Each number is 128 + 32 x the weight over its row's rms, rounded and kept within 0 to 255. Layers, rows and columns count from 0. Numbers have three digits each. The size before them is the row's rms in percent of the matrix's.

# v: layer 7 attention value, 384x768, rms 0.0709, rows 166-232, columns 64-127
# o: layer 7 attention output (transposed), 768x768, rms 0.0661, rows 294-360,422-487, columns 64-127
v166 111:105111161114174117137133179208154072073133158135165111100126126153134150043095136077124183137166096100139154100070191130110128101077109118135140106156074079117136107133112064123080128103198082
o294 114:106183143125130152173082183099113182166127080066110116145125176160177086127115126122106121146114120110127112075111091130071095109147093086116051114101088092135118117125174122115096113146133106
o422 104:138120096142125133102145056097116107045136116160101125102119115131148163150143125196136138137098123147136150175129170081135169136136173189130137148159184171156113153111083109164133098112107156
v167 115:129135116135055108164168099168179119128116135136070147115158155114101153205061132123168133144150084111124118080105121087090093131082088037059108214157158175157142149082158092178137164145091130
o295 118:200132081107102132157113162092132120095149110128165132120128101147194174089119106152173143112097149137084125069116137113178121079173140084138138140094127079134131110110109135116197115116142134
o423 107:086135111160115098138125108158145179180088160125161065150111127123108075132122052140088136098179104123178156193154137152142144164077094197157170038143146136150144101100171128117035172166141133
v168 116:103178119133112148116168115116124115109107112175210155148154189169124141103071093158122113112143126105180131093110131106124162088098083084170140171109146116169144110134090111142168131124114092
o296 115:074184219094086152104104102134106155145115139097145076117158127068118164136098162091145137133136122081114134146098120191174163105173092115143114117149125099131088096127163143139152177220112109
o424 107:186114096174118119155178110110118103111165156165108187139113128176123123113162129107096117113102151202118118145166112091123104124065140108135144126092149134169117177144125116149120042071121145
v169 114:120137103177095179098221164144122113169175112136167138134186072113177123132130119096195073143107173165146128119114160179079120129104164128127144067171117119103121203156181104180130171080105107
o297 115:081122092115125167117099101136153066098151159081051080087133139166127125149138178151149120138119123108187144172154133149163113092155118139150134209122160086130118059125134113144146082166113085
o425 103:221136131133157135128120113103141111139097078188170127196110158093120075134133131140108187112117140148122092089165052090128143143105139114142085088117069159109091146173153096092125135129117120
v170 123:109173105121127111150088117141140109148126141090119108156093131146064099100199142121065102104089181153082093164116096160160137147156161152149148178128032099143102197155176162146105090139104108
o298 126:104145138183172122114176160154148146148170096140147113180151108154046068120137129090125132149133057092130173126162175071135145149100079144142107152160066108154176134110204121045068110079104183
o426 109:160116085134111176109127124169142133175115181127134153081143120090207204150082155138126101127171192162173102085071062160125128117131188080080163092097206097117078165106105162134167180167170086
v171 117:150147160095121084116097182149093158104091127090082142141160151075094129210179105079099159135162151109156162117163033129106126140106165072097149165117119168100107080164199091132150087196103109
o299 115:153109098209123116108138140065109125153150134125181111067151124082140115075088149140095126103176121168126159120138162137168116131123129126115175201126120120135123204094129117110150139162127124
o427 111:101201127101101225142140116156116119066088143163101164147073070132124139204167131093174129155085130138105056146139120099121154079091107129159074153095118144129141089151110160120078113087127129
v172 121:134173078114195096189173054123163131145109116177141154159186068101083095108122149142142122146151156069127126217145120079152182073061161150120096091176125154059114178133061122117152156141103114
o300 121:105160122089142151162124140148138173123189142116132125104175082117084182119135089100112138103142123138137115195107068141101142147144119164141149138139140173160171121115106172107115183111105071
o428 111:144121145165095144149076135114162104131108130094088090130080190114174105115123144147105095127150158131104114128114198169119120142129121122127117143127134100110145117172141085152113104140133165
v173 119:146065059130151132137190112106104147133137164095125136103120179143210128104103109118145098100116094117144161162096123108150166130135070150130139165119075053131107138166070155107152186131153155
o301 120:126144137117134144078159180130129089070191145144115165109169145145151139160095134161163107110111063079108092058156136082089063185163140104113122183123141161155100155162112154093175104094145105
o429 103:141121100128133131157093089152126179145060094118142152166166137093069092093141153160112087146095159163171164141120102200142174143122112161111144088129148048128149130108152155162122148183089144
v174 113:126070171161139110188130093124128059123115114108125120084176162072124115089123139160094133152176130158146097122105140126132131150130097138159160179110103112114140117116134106143083127147135106
o302 115:139105113132203045076170086103109106141093151097137142090116150123189095131086169122139195155152109131153101175129091097105153139136151115155138052109143129160171138155154179133180162117140151
o430 107:155144120134093202131110160125092095123189110136118137207135084107109118078147096166137032106080122114072112077139126157147169108141130115088106163176145149113130116124162100124114124107113131
v175 116:132137087121108119130120107169166119165142145124085110123182150114114103134099176095135173130107122209130139130183079148129136134104183138099140137143103167140162120140127071087134109138167056
o303 115:087186143106142135173167180133117179137085121140192074133154147164123097096153110062124141090142160089076122092077138107117141126164157159119141166133155170121152121103169162166210158153153127
o431 107:174142125166120099070078113128091124105116096125069201128123123136128183150152096182117096152117125135144157195170116153107143089140122125158150098082094072130120124143089082119033094090117150
v176 115:097164086179168104171143078094130128052149103128103139128207163114098080172116097147123065125130116162141081172112159126098142186137099113114166130138149104134166120172150114149152177084120095
o304 120:097118120064133107143142108154168137125155093159101125124087106133140186113090159131107123097088150129131181113088119149142169117109179152085143079155153150106102092111093155137106100055149163
o432 105:148092156184130168156066127104071160121121113147134164136103122129122146113159093074145119132209118170140109122164149137140086084133127123203149138109094108121121117158118096146120150204143134
v177 112:147163199070099158120152175110125146135169119154099158084102148123109209116169150128132093051183168133143187120131167126166128119128087127086165117087156144115108093094115193143164047108130156
o305 117:188126176104121055102114155143141140144105127103161212201137128178119139136094084150153146196158138114116183118149178173116142167078098100057091109123096122034157167162206088155171161139117125
o433 097:096141097159157202180131153140109100137110134160072066043104128113105100099157129126102166090093152105132119148127046046099120169167149164163158122128155094181101149102046192085111102122115163
v178 113:108093150143043077123168182075133078147138139117155113136157109089078200058164178084064165136152127103151126112188191097133140127185112098116069176137137131085147146123158108192148104109143097
o306 116:049152035140124117146120163118103117111095085107157142144128136131119133164116149117142200139121114132108170112178169131109114152112158223113111109195076057163136144159148135104137082154158140
o434 106:208090195134133148101092102132136123140132145156053093133141173122147156168132113125112074083119131099164115128108090129129178140154122104132173077066126189176122100081073206157094206113099125
v179 117:173171172115112110130165144172165102119080137121073182220092059153180133146076114120149126119141128116130112100071170131127136117156143132098180121102108138099153096114154134194162154116131088
o307 117:146123172145137126111127123108132112134172090110106181115088145175165133085127135102147128108124162097127153104132145138135072149141114141110106117126135121113118169107156148161152105199117133
o435 110:121081073091137099132149112123136164121108162109137086126113138102082140108063156144122158214150159112152103106164110157102173087094117122158134103155106131103178095138130132056136123050159099
v180 114:111161114149147120129177179116097151120138120161137108153136119116160124130142137153088135153095176083150109094136174166181126123132170113138056111106127126117176136159174168183123187103112153
o308 117:095132123149132158135115148088186115099116073102077145089059112115166048124098065132094127135146152131152179125146144112143058121124084123161182100125154158093079072131169098163118095106099198
o436 104:155119103153109061112116084114073130169141163136118120146161120178078210164114201151135128118137122162113092124082141108121109111085170087132105116125129066189130149121125160120164134128150077
v181 120:037154122087160125112104132110127162117157090185091132136090122078152135104113121075131140135126145152120120133134189085149139100125046155106132098088096117141111130063099129116143172170173151
o309 118:113142081098107145081069108162119068160118095142142156173179103124154142129087106044094172134122132110214115141087146152118124138096187132117133131126165107155135165102133087131084145111102127
o437 111:161144170165115094196184182150105104109141160069122060060110184182086134146158074197157078105114115067078182122156138079159104136139128157125149155105113105058141086145129145098157152144155057
v182 114:119113140100118133090050191175145135099084142115100123151121133126084081197155078109160078146110113099121162148109078118160184114120114078051129131132127146086159108160122109089145176120116168
o310 116:143119108171112127157127118063112122122158118093169097175128101115180150082135112132092081120179194119107130158079078161155156156150107124132168104089132075192100127120130138181010144116093117
o438 107:125151116167182127117130116195161146132122129157099097062108170130106089125140131157181210135105079145154084101158200160104127127095139158128116128142131194115156121115109066108235104116158136
v183 111:178089107100141094134101095127088107141190123107117098070075110143176081124120164185143175134149148117094086144121105161080123132142199090177130117187088168146138185172190080117084091124143062
o311 114:207110103131155155115160251101071144147193164107090104166108113196118117084146075147126131102152134122096090135067134134103203129131146100102140185143211154137189181182123096104182152152084073
o439 105:049128190116091130115078067156166108118037059160137146100141147101200107157113131127117134112098088130155132144165130082113071125108125140130088103104067114098067065145114114096046145087173147
v184 117:154096157103125119180056128045163154167135106109148145187173080110180032108075146106081201124095156142165118121118117090103141154150154168103069144109125198142118170138115185111136078189101102
o312 119:162135144140173163080153151103125055103098035153098105095123085051067114147153118137095146100147108141123134114121074103113119121152132107135165047111134140146122174171077126151131077083123107
o440 108:116123110148075121151086067147126170117093222129131093135134134175141110148098043121176100136100114103153144160122192163165099109090080165132125174133077110085135117114145090113137195168126070
v185 111:120124070115115151191198088161104136122091086140125145141060131073079127094130115087111173125143053103085124141113112091126094115138126128115139123140134120142073137131064104124144103148158113
o313 110:109088082098095142079132124138118073109158122172135148132105146190139124052123173099160075173107136143087117144123153109103099133146125126099153159075116055114171126168140172072162115127136164
o441 103:099139205178164122110096200175122168174128096073107128149145089096119166153142061145129117154178118111147110144162084161136166100125144078169061122164148174113070152125117071159108126156183086
v186 111:127136077150108150095112122143122140141168129173147112147083170165137159121114123069166136160134153203138170113100093101093098118123155147056122194174117158098173099091168198168108172116220125
o314 115:164095177090118114152111109181092107166132139140128133165141143145130144136165141150077162142086120126129159138122119087160189173185094128167164145086123137144108166119145182079163109160107091
o442 100:097138102153131116120138148131182142077106101148142083124178094103100116105124100110164077127177132114116105079144111134107071128090134122130124135169161159105141115153104091194129154095126136
v187 115:146156114146090122069103092144139111097140103090128104104103102180148063105129120158075156145125158069125076158149104142150116155151154122140131181074141121134142087154147153104106107124146148
o315 115:155128130138131158126163147131143138133064082130179130165112154071131155143073175129116132163144098098136086170146132169155101146162123155110152101116152087122078071196051098120091099114157143
o443 111:132110115101082166144097096136118130130154134143076112124165106171134088141176068131150140165084201166151175086108151097103188137089129175147103155120143132078114160090136154141157121135111140
v188 114:166127144076125094110183118166123105070114100137119141159133187156111079210182142056119093093113165135110115092075080166134156044142104182099141194086171197108164118183127136124147099125139149
o316 117:147099147106132054137196142090125128178077137121092109158100136141141157182161080170134173180168105178102146212109102091186096117114135158191111116134075100154132132122120118045144147150076155
o444 106:121143134181127142109075105138126129108141123076155157119166103124086095047116178105175107111121141124189084055156117143093134094135164078044102128170206161097124153176136085176085139127143115
v189 120:147167150109148086105155152140122166071132147122123172113156140083172127176193116150109170116131129176194192104124114144133103122192118125107085076174149135201133161093092104108150156154084146
o317 117:081063097105066097128159117135133117116140108112174151177142168137098163137125169200101081093109094073085169149084130177110151128160146088165164163092137180069082093188147122082109061136066136
o445 110:155194165134152229146114113128137102146131152122115095075055131095106135151111117079157166157126139113127040140147124119148147141086127150132068134093115072157154095169157118165109174104159119
v190 120:121119198057164115108173170090091129174111142098122166080080120091100124161175125149178130125089234141100153131160109145145131099165103085101097164134157207081109127157160152100049119118127142
o318 123:124137100102131068129118175091206159165120168151129125087119106158123170120144131137182092106160134190117113112122125217152068114104082109123162169155080130101141139128145150179137142156073137
o446 110:138097125146132151132150053145090112116107117071106106128111135126109139146119118130061123169132100129150151182173109042088195104121161144134101145090144096192143121132105163088143123084158114
v191 118:061225063068137087142134146164121120112160132135174119161153099066173107114094161136117162175121146151144085157141088119105158128164161150150100094111150158163098125114078129115095143133084075
o319 117:153111158157135102127108153140151145102047142153067088097133131129106152147070121144169118089156121087147130168031126140118158121113122162122125156126104145193167111139108169110149103116137107
o447 112:081113125126109128135147071093069116133213120129172172196144123177128103119155126141095087143140191139103149114227117110140113147096143114150181112138141069059136123098163149116160144175119134
v192 117:147137059159107043115072144128136095123100107091110130026081139125107140150160117129149107130135148156133149125135102112158123098212172146145152110078157081101126123096167110200128157185106097
o320 121:176087088114125167177092096113070142141105131113076140109119107159116161121120111179096180146139149140146069165122108100121118127114075132126095100086135185128166090127126119100084166159147134
o448 108:098121131118134125124157171146155126166175095175172145200139126119131101117068189076159101087136110169137169115109131131123089193096190149080157129154127079120136105100083133152169115092143137
v193 117:106255120113139125148104186164152109102144157188168144104098135120112129170134118168146119142103125150126167115113156042158085122113060172056186133111122129109173110146147153130080115159142164
o321 119:113091171110160149179137103164138139160157091152040112128144113092096118165138080116106122140147116115132126085148221171122126134166144064122139127108097183106169202116119182120159141149080185
o449 109:134150070153127123112086143078132079079151150138180127126084122173152128087137121140082105180081167113123137160103082131123174116064116161145131146155162176105116074168109065126119100091142071
v194 112:069113137108120163103117145145169152048176132133135143132187118122141104094142159141101067128108122136086120157177121075202121099155165139114084160130165073077110132166092126095119175160162083
o322 115:136092088139112186117107122070128093101134110155158109174098087090113152088106108121134155092159141139074107180099182098169107102086095161159124127077056142136183152146149140152074052112143133
o450 105:102146151104159072153152122167103131163139167084110141094114150176143129145157149170148155151128129089189120073163118165084144123185136145101170094179193123132099113091133157101200213120157133
v195 116:142137108102141113071066093158145137120166114131069045092153089118138085165083102147148124114114133154122104125140140087203164136140103160132141118132106100103122202144125120081088168107119046
o323 118:150142096132128119132135116157092148150164084174146189170114157136163161127139153142095143102113120037120112121106068144165073098140084105171142136086130153167096157138143159148133141105069106
o451 107:107143150141052133119109184073140044111145181108091107120116119162124109159106073122117173121114151156169143124152176145027151108119124114111103117129138125051183083123115136087159099143165117
v196 120:045096114114128141137165114087099144126130130106040110141144187172133138083095130153126145175120096063134161165174121117123158118154150135114101118148137144161132125091116092113094169144084116
o324 121:118158123113158167117109203132113067158167114082196119169116092102113127155179109130193136107132146085171105157076170088134098125095104155102092129133071170097112131155164148121108125098113141
o452 107:159094113166116113123168068102137148092124139183064143078118143183172107121093135190074158113147102151075122097164100134152136114113071094148187115131156068124121085141092150131159133176155148
v197 117:141087138137087150158076149161155155091091106128119139152098117142166144065098088088123074179104122118139125135111121133145133126146171182144157125142102174087133063157142150094136132089122176
o325 118:167133145178094108078147141104154137218168140091130122119155134136136113146153132122109018169156160147127105089154169127087141144128120129147177133136152099121061195124090135062088129129141148
o453 107:055111100066129157156108142141136120099104125147098110125170160114078143147067092171100177074086076099115106173123114157164141115165151131109098159075159120135184104151167137145118110085160009
v198 115:157137127197126130110181120063133128103117117084173124082158120124114131077155169145127102126158129131140116122115069166132131133138106144112136167147108139124137158104150150124111165137138132
o326 112:097118163149129107182102130154073162111170173100088143115119101171131185158149090131073089162115159166113111179147122104123026119171185125122127125152097113154159110140098139033141130143119116
o454 109:160115045102116173061153098132164038119091086166140065173169184101110066087113139112150177121156119110105141051124111146150245115117095106134077107127142164158084137106142143185143168095131104
v199 113:111071110183123090123168145094144156043119105053069188186119140148108108169099156167118156071121097211169097087108154168115094128121092150096143121162093164145131168121092161106061151109127118
o327 115:157105166186082093202090067109174070136145072184148172119109072149115173140146154070127105119086153091109147159148111085094141117147112152080114172138160178124080178069142160100141139175180118
o455 103:130181110044177185077133135137121124109096168105129123102136160080103081141156139154123146157160079117118101102179127103091158124172117113163124078096104068118117065166117086165083139089067142
v200 115:178062119182150176160157136113132137121117111131175155147148086113115109160147125109176116087172077185153169137112111113118113130160148064158117152106139081095128139116155172072107058198052114
o328 115:114178169192094099103099118120179137122145097175095145125080155117088126135160119153127071143195118104161119174146127170151135161095138139070112160157111115110111096094133153150136141146143127
o456 107:146116142064169169168163102107088129139094122133109139093132125137158186090081172072130136150072126148104103105082085093119105151184151150147116096106103141165088111140091089095121091069170140
v201 118:166120120144194181108202129130114104127110105125148135167142132215170101101131164143103055100154152111122148059163119111121140121103176108072151083113130107145132100153136129100144104182122111
o329 117:124146167086122162113143089109101054180112155137147109136052106122174070141065136130118058150144136128153129160157101110135105151091132108131108169098093151151123175176138036161133134151148079
o457 109:113133058157112101098114167161159194106136131118084119079154144108068197072200147130134204082137099117089155068146146139181131122169156113147088142161094114105130111136107174093108146025147124
v202 114:134123170160144143153205091159100108147112162147110105107066115143133134067132120128102156184151147113160145082155120184210141145093138132126155106110140114133103084067117117147087154099118142
o330 116:114148158103120181226156141157117169051137156148116102123117110127184129117099145215082143096073143070134115082116146114120153154133125170098127122162127094124096159133166059214123116129156166
o458 105:128155121150178165032129129137112107179125079078177161132103166123113154156156107079145084119171124148081128168145110108152117137090112119131113085068097181129108091114090146070146139178127069
v203 113:093116108095127130130070147151138112137102139113156086137133115144147051103153135143116165112106177186083101153082112099099186158128097082131107150106107131074095206152148078059083089136170147
o331 114:117187132144064094055146151143103176140112148127168101109130114105087175112063095155158107122130139075146141150067128091097125138122121123132131128108140088169171164103170140100147154139094135
o459 105:120080138119182141150155109102130123148087098139094142141101139153146116175161112102108098120120098173122118133150148192125177129126137129121152140138076136062100072136092116166149120147176129
v204 117:090126134165150172078135104137135095082125075255151142148135116117109171114154148165163143075034181138159168144133160103113098120103137110139148127092117137064155076136151156152185161048149095
o332 115:100149138092156190150090112152149100150152133109119132148140114143123131145177069134128130131177079145152117101140141140103108085111122096174098119159161062176091149123183149124162105104124134
o460 109:225145122165127088176123091103123141094125094153121122098120138154115132146139137095120086135136150133129122182108114139156123189154096127033179133139126138101155137163101142149108095186130105
v205 116:129196138081174103123109166149158083090150103090124135142158124131129130082075096142130109186149108138168110130175098137140113136141082150102117126072145168107126101086168124115090157107120169
o333 113:088160130150157084130201106107145129123088047209085092119086047126156143120144105079168125082186148162069198129085143140123215166169092171127117132093164147088179159110099157123083158147139161
o461 112:106056128104157152139094113168166134152132172139134133113168191148113162113126140124079111137077167097155053102176131116143072141121161076130164162122128150124128108129166084137178087140095103
v206 120:059151126110073092177105173127099100136178095137131170151162112147113144073113121056108128143087128130113115146151094147146136099119103134118131163120120140133078116153118145124080039148121123
o334 120:177152129123139133092132106099186146091131118143153105108152121055158112149174179164142126185110091089108140112187165110172134135124144123121189162101182113149147093115121112150080153081182120
o462 110:102166143161118175117092155154089101127115142155078113103134159195161111113072092131123158131155149168168142108123107139081136161139116101142080087187099132106110213148146130076213115139095140
v207 117:154104074107122045159111140081079119079113099123147087126159079100151109122135095144085158124118148129147116093196108097052053110076111126135088181134192169109080106142105155121125143097133089
o335 119:137185134159159143084146107099088161071094096178101112130040146096137138138129118146088092147169163104126128152079100160109060134106154130092118115082127105114078121132173073080092072108031148
o463 104:091087120147093149166125148165144126192067154141181152129215140134153085107111173131159180133139115180090102116147127146128196126170134133166117148169070139150135124052067166161153165151186133
v208 116:149121104155120160149093127138125132147182129111166165128168143224109115127148112173139136168120186129127188084135127105119114148171127146103163085158099165126140147151135073151098100063111120
o336 116:148058157092151111145116102122109190118084170105110128138168124126127152122139140088098156065159137124117148120108095116170161123100124101152122133100082089147167161074098117103105202154188118
o464 106:136169098192124147124108142149162111136174078174199154111067166099134126144145163132160091148110102158129038175158121114110058114105199174109137155091151161132116116137153149121179066094107125
v209 120:060187175118149119096122161113111118142132119182116100086104158117081162143105181143144197193122128134122134165126055135092204126159095144136117093167119086162172143148114093065146164140169127
o337 120:017103113064122131147083155196021153141156129067119137146122174134114148105132094097100131102092099130131112118165115122155153151125134129167178116165123164123124125069138147156179179116136088
o465 106:211116169152066131132181061065180120123083083132145104119149095120143105181169162125130118120123146160154124144105179112078092085096159146107098111142115120169148104176168103092096088154089154
v210 116:158177160146128073167168109070139092163113151148134056146129087132123142146117129129113155079137097142128099085144078082129181133197125096148149180131149187142117122142163065132124141176108151
o338 118:145121063116107103142154178182087140140149131100161055001110121141109099134142133104119105153130163095119127131126121182164152097161133085094134101166064180182139117184114149105216197143090089
o466 106:068139166156140121104119100095147104168114106132094170183162155101143146071093135148106183157124151108127152165160151070097140113094162142190096136131181114128134140047137110154069063117161139
v211 116:124119148135109189149141180118125138139139234118102116118171159116157112122139091123153206140138149112096142106057148161139066103145090099121044131109095088129138130087113065139095175072140188
o339 118:182152118126148128179128103132140142109136145119102153101137088155146093100223095199131084093107119147102166142126132102091165154103159154120099101110218156130149115105159120078105142115139126
o467 105:092131155134138134102093156159129089124128057116135132153120164118099173150041113083111195168108160087162143101145102141174143130147164081162184178122044081128101121141121138143080148157150134
v212 111:076150155153153122128030126171137134192125125144108168161099156086139173139080116135136170144132142151169097124130203122159182155132179142149124153122089167047162128120115164096094124084179083
o340 110:119201087177095183148118118144125071083100129094106166087123077124161110121122137140148136125149136070145172219097136071107123109186145138137118123132110127130118160137140145085144155122112158
o468 105:114027184103138098100119159121103117121142142144175093174170136119087135142141111139106106115135117147143075076128089186113074109135122199126139144120180111156130112110128150144134070128138144
v213 113:133116163113035156159177172092087147154084163211051155134109100146077157129111086175086135115137080154098138187119134133126114109109145173066117136106125133110120078119123128029140155109078147
o341 115:138233135144098108121098003139081156158141102136166150124119140134113116130114103100239136181139112130131151111126160171111201142111122151115066120120108130147144121067092149127124178155147154
o469 106:109073108123142119131151208141179087132116191093087106105152162115109100106142114137101121122150159083106093121164097098103059134163067087158181179137135135094138129123146132094142087132156101
v214 116:163050109125161122146111089131130103119124077130115111097133113096081142160115148098137084112150148165073112071114122097189096099155101127103147122100114125155113148161166078113104140104131108
o342 119:082134158126067163116159117150127145158095103155127105158175123099201131134177075161146103109137122129144135170178076143137207102118124128197077177117072125150134171121078154108159143173143025
o470 107:092137096099169121118081187112120129103133197094169147157133117161053125109128165091141145135114139121097109102080134142123095158130093140097140100135175096133094113089118104190126088089109220
v215 116:071122089103108136099163152110109140127101135092129145108122137077092142141144123115146095137132129205113196074133144115138136172106128089110084076063106157087131097097179099144158077121151166
o343 119:110130097102150139110078132125154143158163115089171127125152136100138082114138133123096147148147115137088155139151067125209051133136160084125158140149099108122085120160115174126121136122107120
o471 107:172180124138095163142150148164105123108098112145117119096083103174146143118144150151107128112093128115116121178124193142107187087119119158165149094156164120095169156116132113123102145152139113
v216 116:152156168140108155100153145159149099030169107082114109116120103127193186117080138120106121062180147171114182086078107097084126070122193168115099129140104118186165127129158101117149146145102094
o344 117:151084112149064153133114132093080159204160126107171145159154136119120119194148133093125121115130104125168062146107085127120051112100131126088113144120128109144102176064091136144092125146156125
o472 105:088195107124174121130094124124174078114132153158156094141111126087103111100148109126211135148086171087108199144156134151109187129143107107191173113102103191133118105166131128180161126139116116
v217 115:153135134071071062104121169150101135150106147085102131101133124134105113056179119153047152103123101121157136101060141139152113196175137138113172147130106097114148083149118153152093128074116175
o345 115:139122158116187130137131131131112117104113095155148153096131130182140111121102148118062141113141147102127133095140087147121134099120103130117099123059143124096073093108194110147122177154096142
o473 110:145146110116153140083169121146165110152099149095112108129095141061096169191134073090183138180100117160157093190102184112113112109160178087139145161174100106151128144126076153113106092130201118
v218 112:212120132140124168177107128148111119150141021074055141175116061121077129071092131160139145124175106164102105145105139070098134093173120134142141131129115156120142151106195090116137129088104138
o346 115:080105123126101117187154153124142132095120163096211109102165119134128106116168143109101173136060114152149158167059105135199184130108150161058108083129173152138115177144145102123107139065181073
o474 102:139173132153168169069096118171106111161157105135052122181114129145091136128120100135085042162186155044108142075139130133036064168128153098182111126174071118152160106103133148147116093147125185
v219 124:156100127124144125154116155142165108117136164108063138093144103079172162137087074117103099100174169111163142119077114100107151149116188075150112099159175119123158124162162146130151159125152119
o347 121:124142078103142158130143075151116143110100172117141091098126098187125153112092179218143104056141073099151110167111217130147062127200090092102134140043160169159129171136165185091156189136150089
o475 113:143131204142137126129143190133143158148187098161100126143150126107102147150157137047125156151093162132156159096116056160104188137087119104205153133142130100105129119083068114132133091081150151
v220 116:099090176115109119166127150120141164177144103136113136138099122120111127137167094155077067092097141123170118088104120095077181082057137138100074109098091081146164131113098111174200159162097097
o348 119:111118113107127054137140081187141105051127111142150143140138177120165146166110128120115099096139084094089164093123157193155120137075156132108151189122115144145164107160144071146090141149154195
o476 104:142132108178125255095110128094159130153172103123131144103134069116104097140150188143180102102094140147168109171134089102151100123143093165127110081124153128094154120090130136113130089104079060
v221 120:078112129151168100154128145145149129117144110089161107143134069134157149070144170122125094135142157157131076101113139175091135157122142086148142083173142184082130123125112098191155087091135074
o349 120:095058094118113170190146132108082137167130143134133124099157095108147067148070086137122152065085170120139213130124169076137092111061160149103176210081159134107159143015138126111080132086110075
o477 110:112165190160111081073101100145119136068108122125128147140112162132120145146144168085132114139153088094138080103144126167143128132228105121174084108180125143140149110254136109112113060175138130
v222 114:149113194160096121065134112102103085130101056082105114114130119139166143173132193191127019146111131139155165129150138145139134099099163163153110126100142142133133078169108129118153213136152122
o350 113:141108118132108123108170145121153087160129203160188124124099136111139141108102097149057160185162138136123096141081104117145093161124120166101141113112090097139124174154192103088115073093153122
o478 110:155126160138144125130082109130052144101131074119105174137126154117118121095185144129189166119131152118121152075117115150111128120161134080173114129115125128157088062108052126140126189138113123
v223 119:090125149145148129121079115112124131149113138087107128144122136108151062175133127182100110108166102048039142110171098129154119100115173073151126174128143112107132160115132187130231094093161115
o351 118:115124063122138103110135102147138089155080114128139104120188131140095142111120126069201049086129110119138147147136109167111109188089085146119134160138135094196099143078105146174143151083146115
o479 111:127094254131137143091077131161102129099184132108117080128088087131143166105156186138151205142098126169097117134149125081119148128161158098114164106127125151080154096142113180127101110186127119
v224 115:113054138186137090169145143089086117161170112120108117125104142200170074086139112157166084118122151109148097137115153126143138113143099173134165095123069141146101119091146166168032125077097193
o352 119:172121157070112109128086120088114138117134099148144145119103119130123223144104111102151138129120194082102167181170103091158141119078127086132129105134130078099116145150152099090080155104105045
o480 106:117146129134109154119155139135117105088123156091157108126127154135156087105151180154114126100130111170158108080095210199091100151195122138165138149126137147085123109106106167129147134105133156
v225 114:123121115052163123093199140142120129141077106147104131162100146136169123120135148180167129073146158150049131147150120135132150188142148149122154109134121102119188168136086131098135178128090135
o353 115:113157148125156104096071109140146125106119168109122110112115154165104096195107113075150089156170025081080101097085078119189116142138157141096133154176095147141102090151187104089046081196127126
o481 110:199088103121127137169126140085092124162149094145145161163146105069126189105161163179066160119093229172157166156157128142112124125115103115156176063127149126144174148116085111119179105104147162
v226 115:051138064065112150092106129183076186094133176111128124115113099140162088101128113131188147136178075025142173120122126062168110107092134153124136095082138136134109068156108155111159137119155160
o354 118:109108133128109177143112047130133173099141104158116140116140155167148113112108168074137143143106044099124102111101118133101167109155113078136132139105136165136116200102142133143141080119150158
o482 110:140099138153133105151184255104146066135099171105105114149165136104099164133144095200082122138148196154175174134164136147137133162124107194133151132143104065151106097119148119117135145129090119
v227 120:126163065128110139122172117160162087154097101042130176109140153078129105120125163135123131182131064132123108145149081154130107174172098127114177152131160132097112127151157050139141131127091168
o355 117:152108109049186121110101127052077101081120160095156104118065162181124084142177157111104176145101138187116131146066117135170163119148083134149122141092152111121141076137121165039150193161156145
o483 115:049140189206081148124134142182157160150161086196086093137165179090160176132102117168147097111172100076131123148188120158069134131088169146156108171145068140081097137154151140169117101042121090
v228 116:158143115197123109120110139059131097167118151094177087095083158130142111113134142083110135108122166192171146079177104144088111144163150174145143139127089182108116098133123115085124222150132118
o356 114:151144125093146152157182138077117149115145143118110190090110134178128142161143093165060086136157097097075138139169068110143180127108148144147125135062175120138171148111143184128116153095144164
o484 112:084135196164116088102073150127122132115145113140134111140185115087104113115085232124171180105164132157162090103122171098130084112120137109137128171195165076160068142121098127172116106118150125
v229 115:144154168190132121175145095149146130120090144089093087109137134132132112161170143146130137119166113132149137155145096154115209083076126144147126099160117099121124136105077137071114091151158111
o357 118:105124110123092115092111121133153084172104105156123125140182177116119103106128090126097134153110076157120043097193101138144093111131155203060096138154104097158089087188174128181109138187145156
o485 103:127123127119156133128151076119093152126150125097115135120061096084097142122117107109163163110137161069134194162125187089128159120169129095177145106063130162113139175061131195070134135093128085
v230 114:081101102063143162156121156110173122113133128147139151142072072176152122089121114194085137108156124119166094088166088120162073118110104113104148098093143255138086061082162120165102150156124115
o358 116:141102121120090090091106102104105196128126094165094158194084115070051189146104199132145106121153117130131165087097172124089148130113109158157113121159081141138138074125136144114117116138102140
o486 108:121116124112154153147128094167122070102088191069124116058163177172166102137158105093136177141101129161147096158113078089123113121149138152147133159080160121136125178177113109097149111114185108
v231 116:140150148136068177155152129138180111146160106072129154138077173071107105073096125071132139146140115193139101101163146094134123122152139056113077167130135203180142079092132119125135105134111142
o359 116:137104114159146145132131186096108151148119170070153094085121097139100149116074175117138138088163087164099146166077188154150138171129139128102096121109163116115160079164153169124090163096112188
o487 107:093104141086143067099140055147169099136094094166126166150158149114122062174149090138121137164089162109115149094164057122112138111188162152124168085149142126159125182121114110107171137137145054
v232 117:119133155101131177132140173158094125159110124122103138155113163128174082136159179116128107143128159124144154095018139099091122107091055166133168128181151101078077099184134128185161115115168092
o360 118:125137174124137137110121088117124082164125139170178071180124165160129086193116128181135121094139135188213170106105102101145105116012152180129139090188108127103166056144144093142115070111106131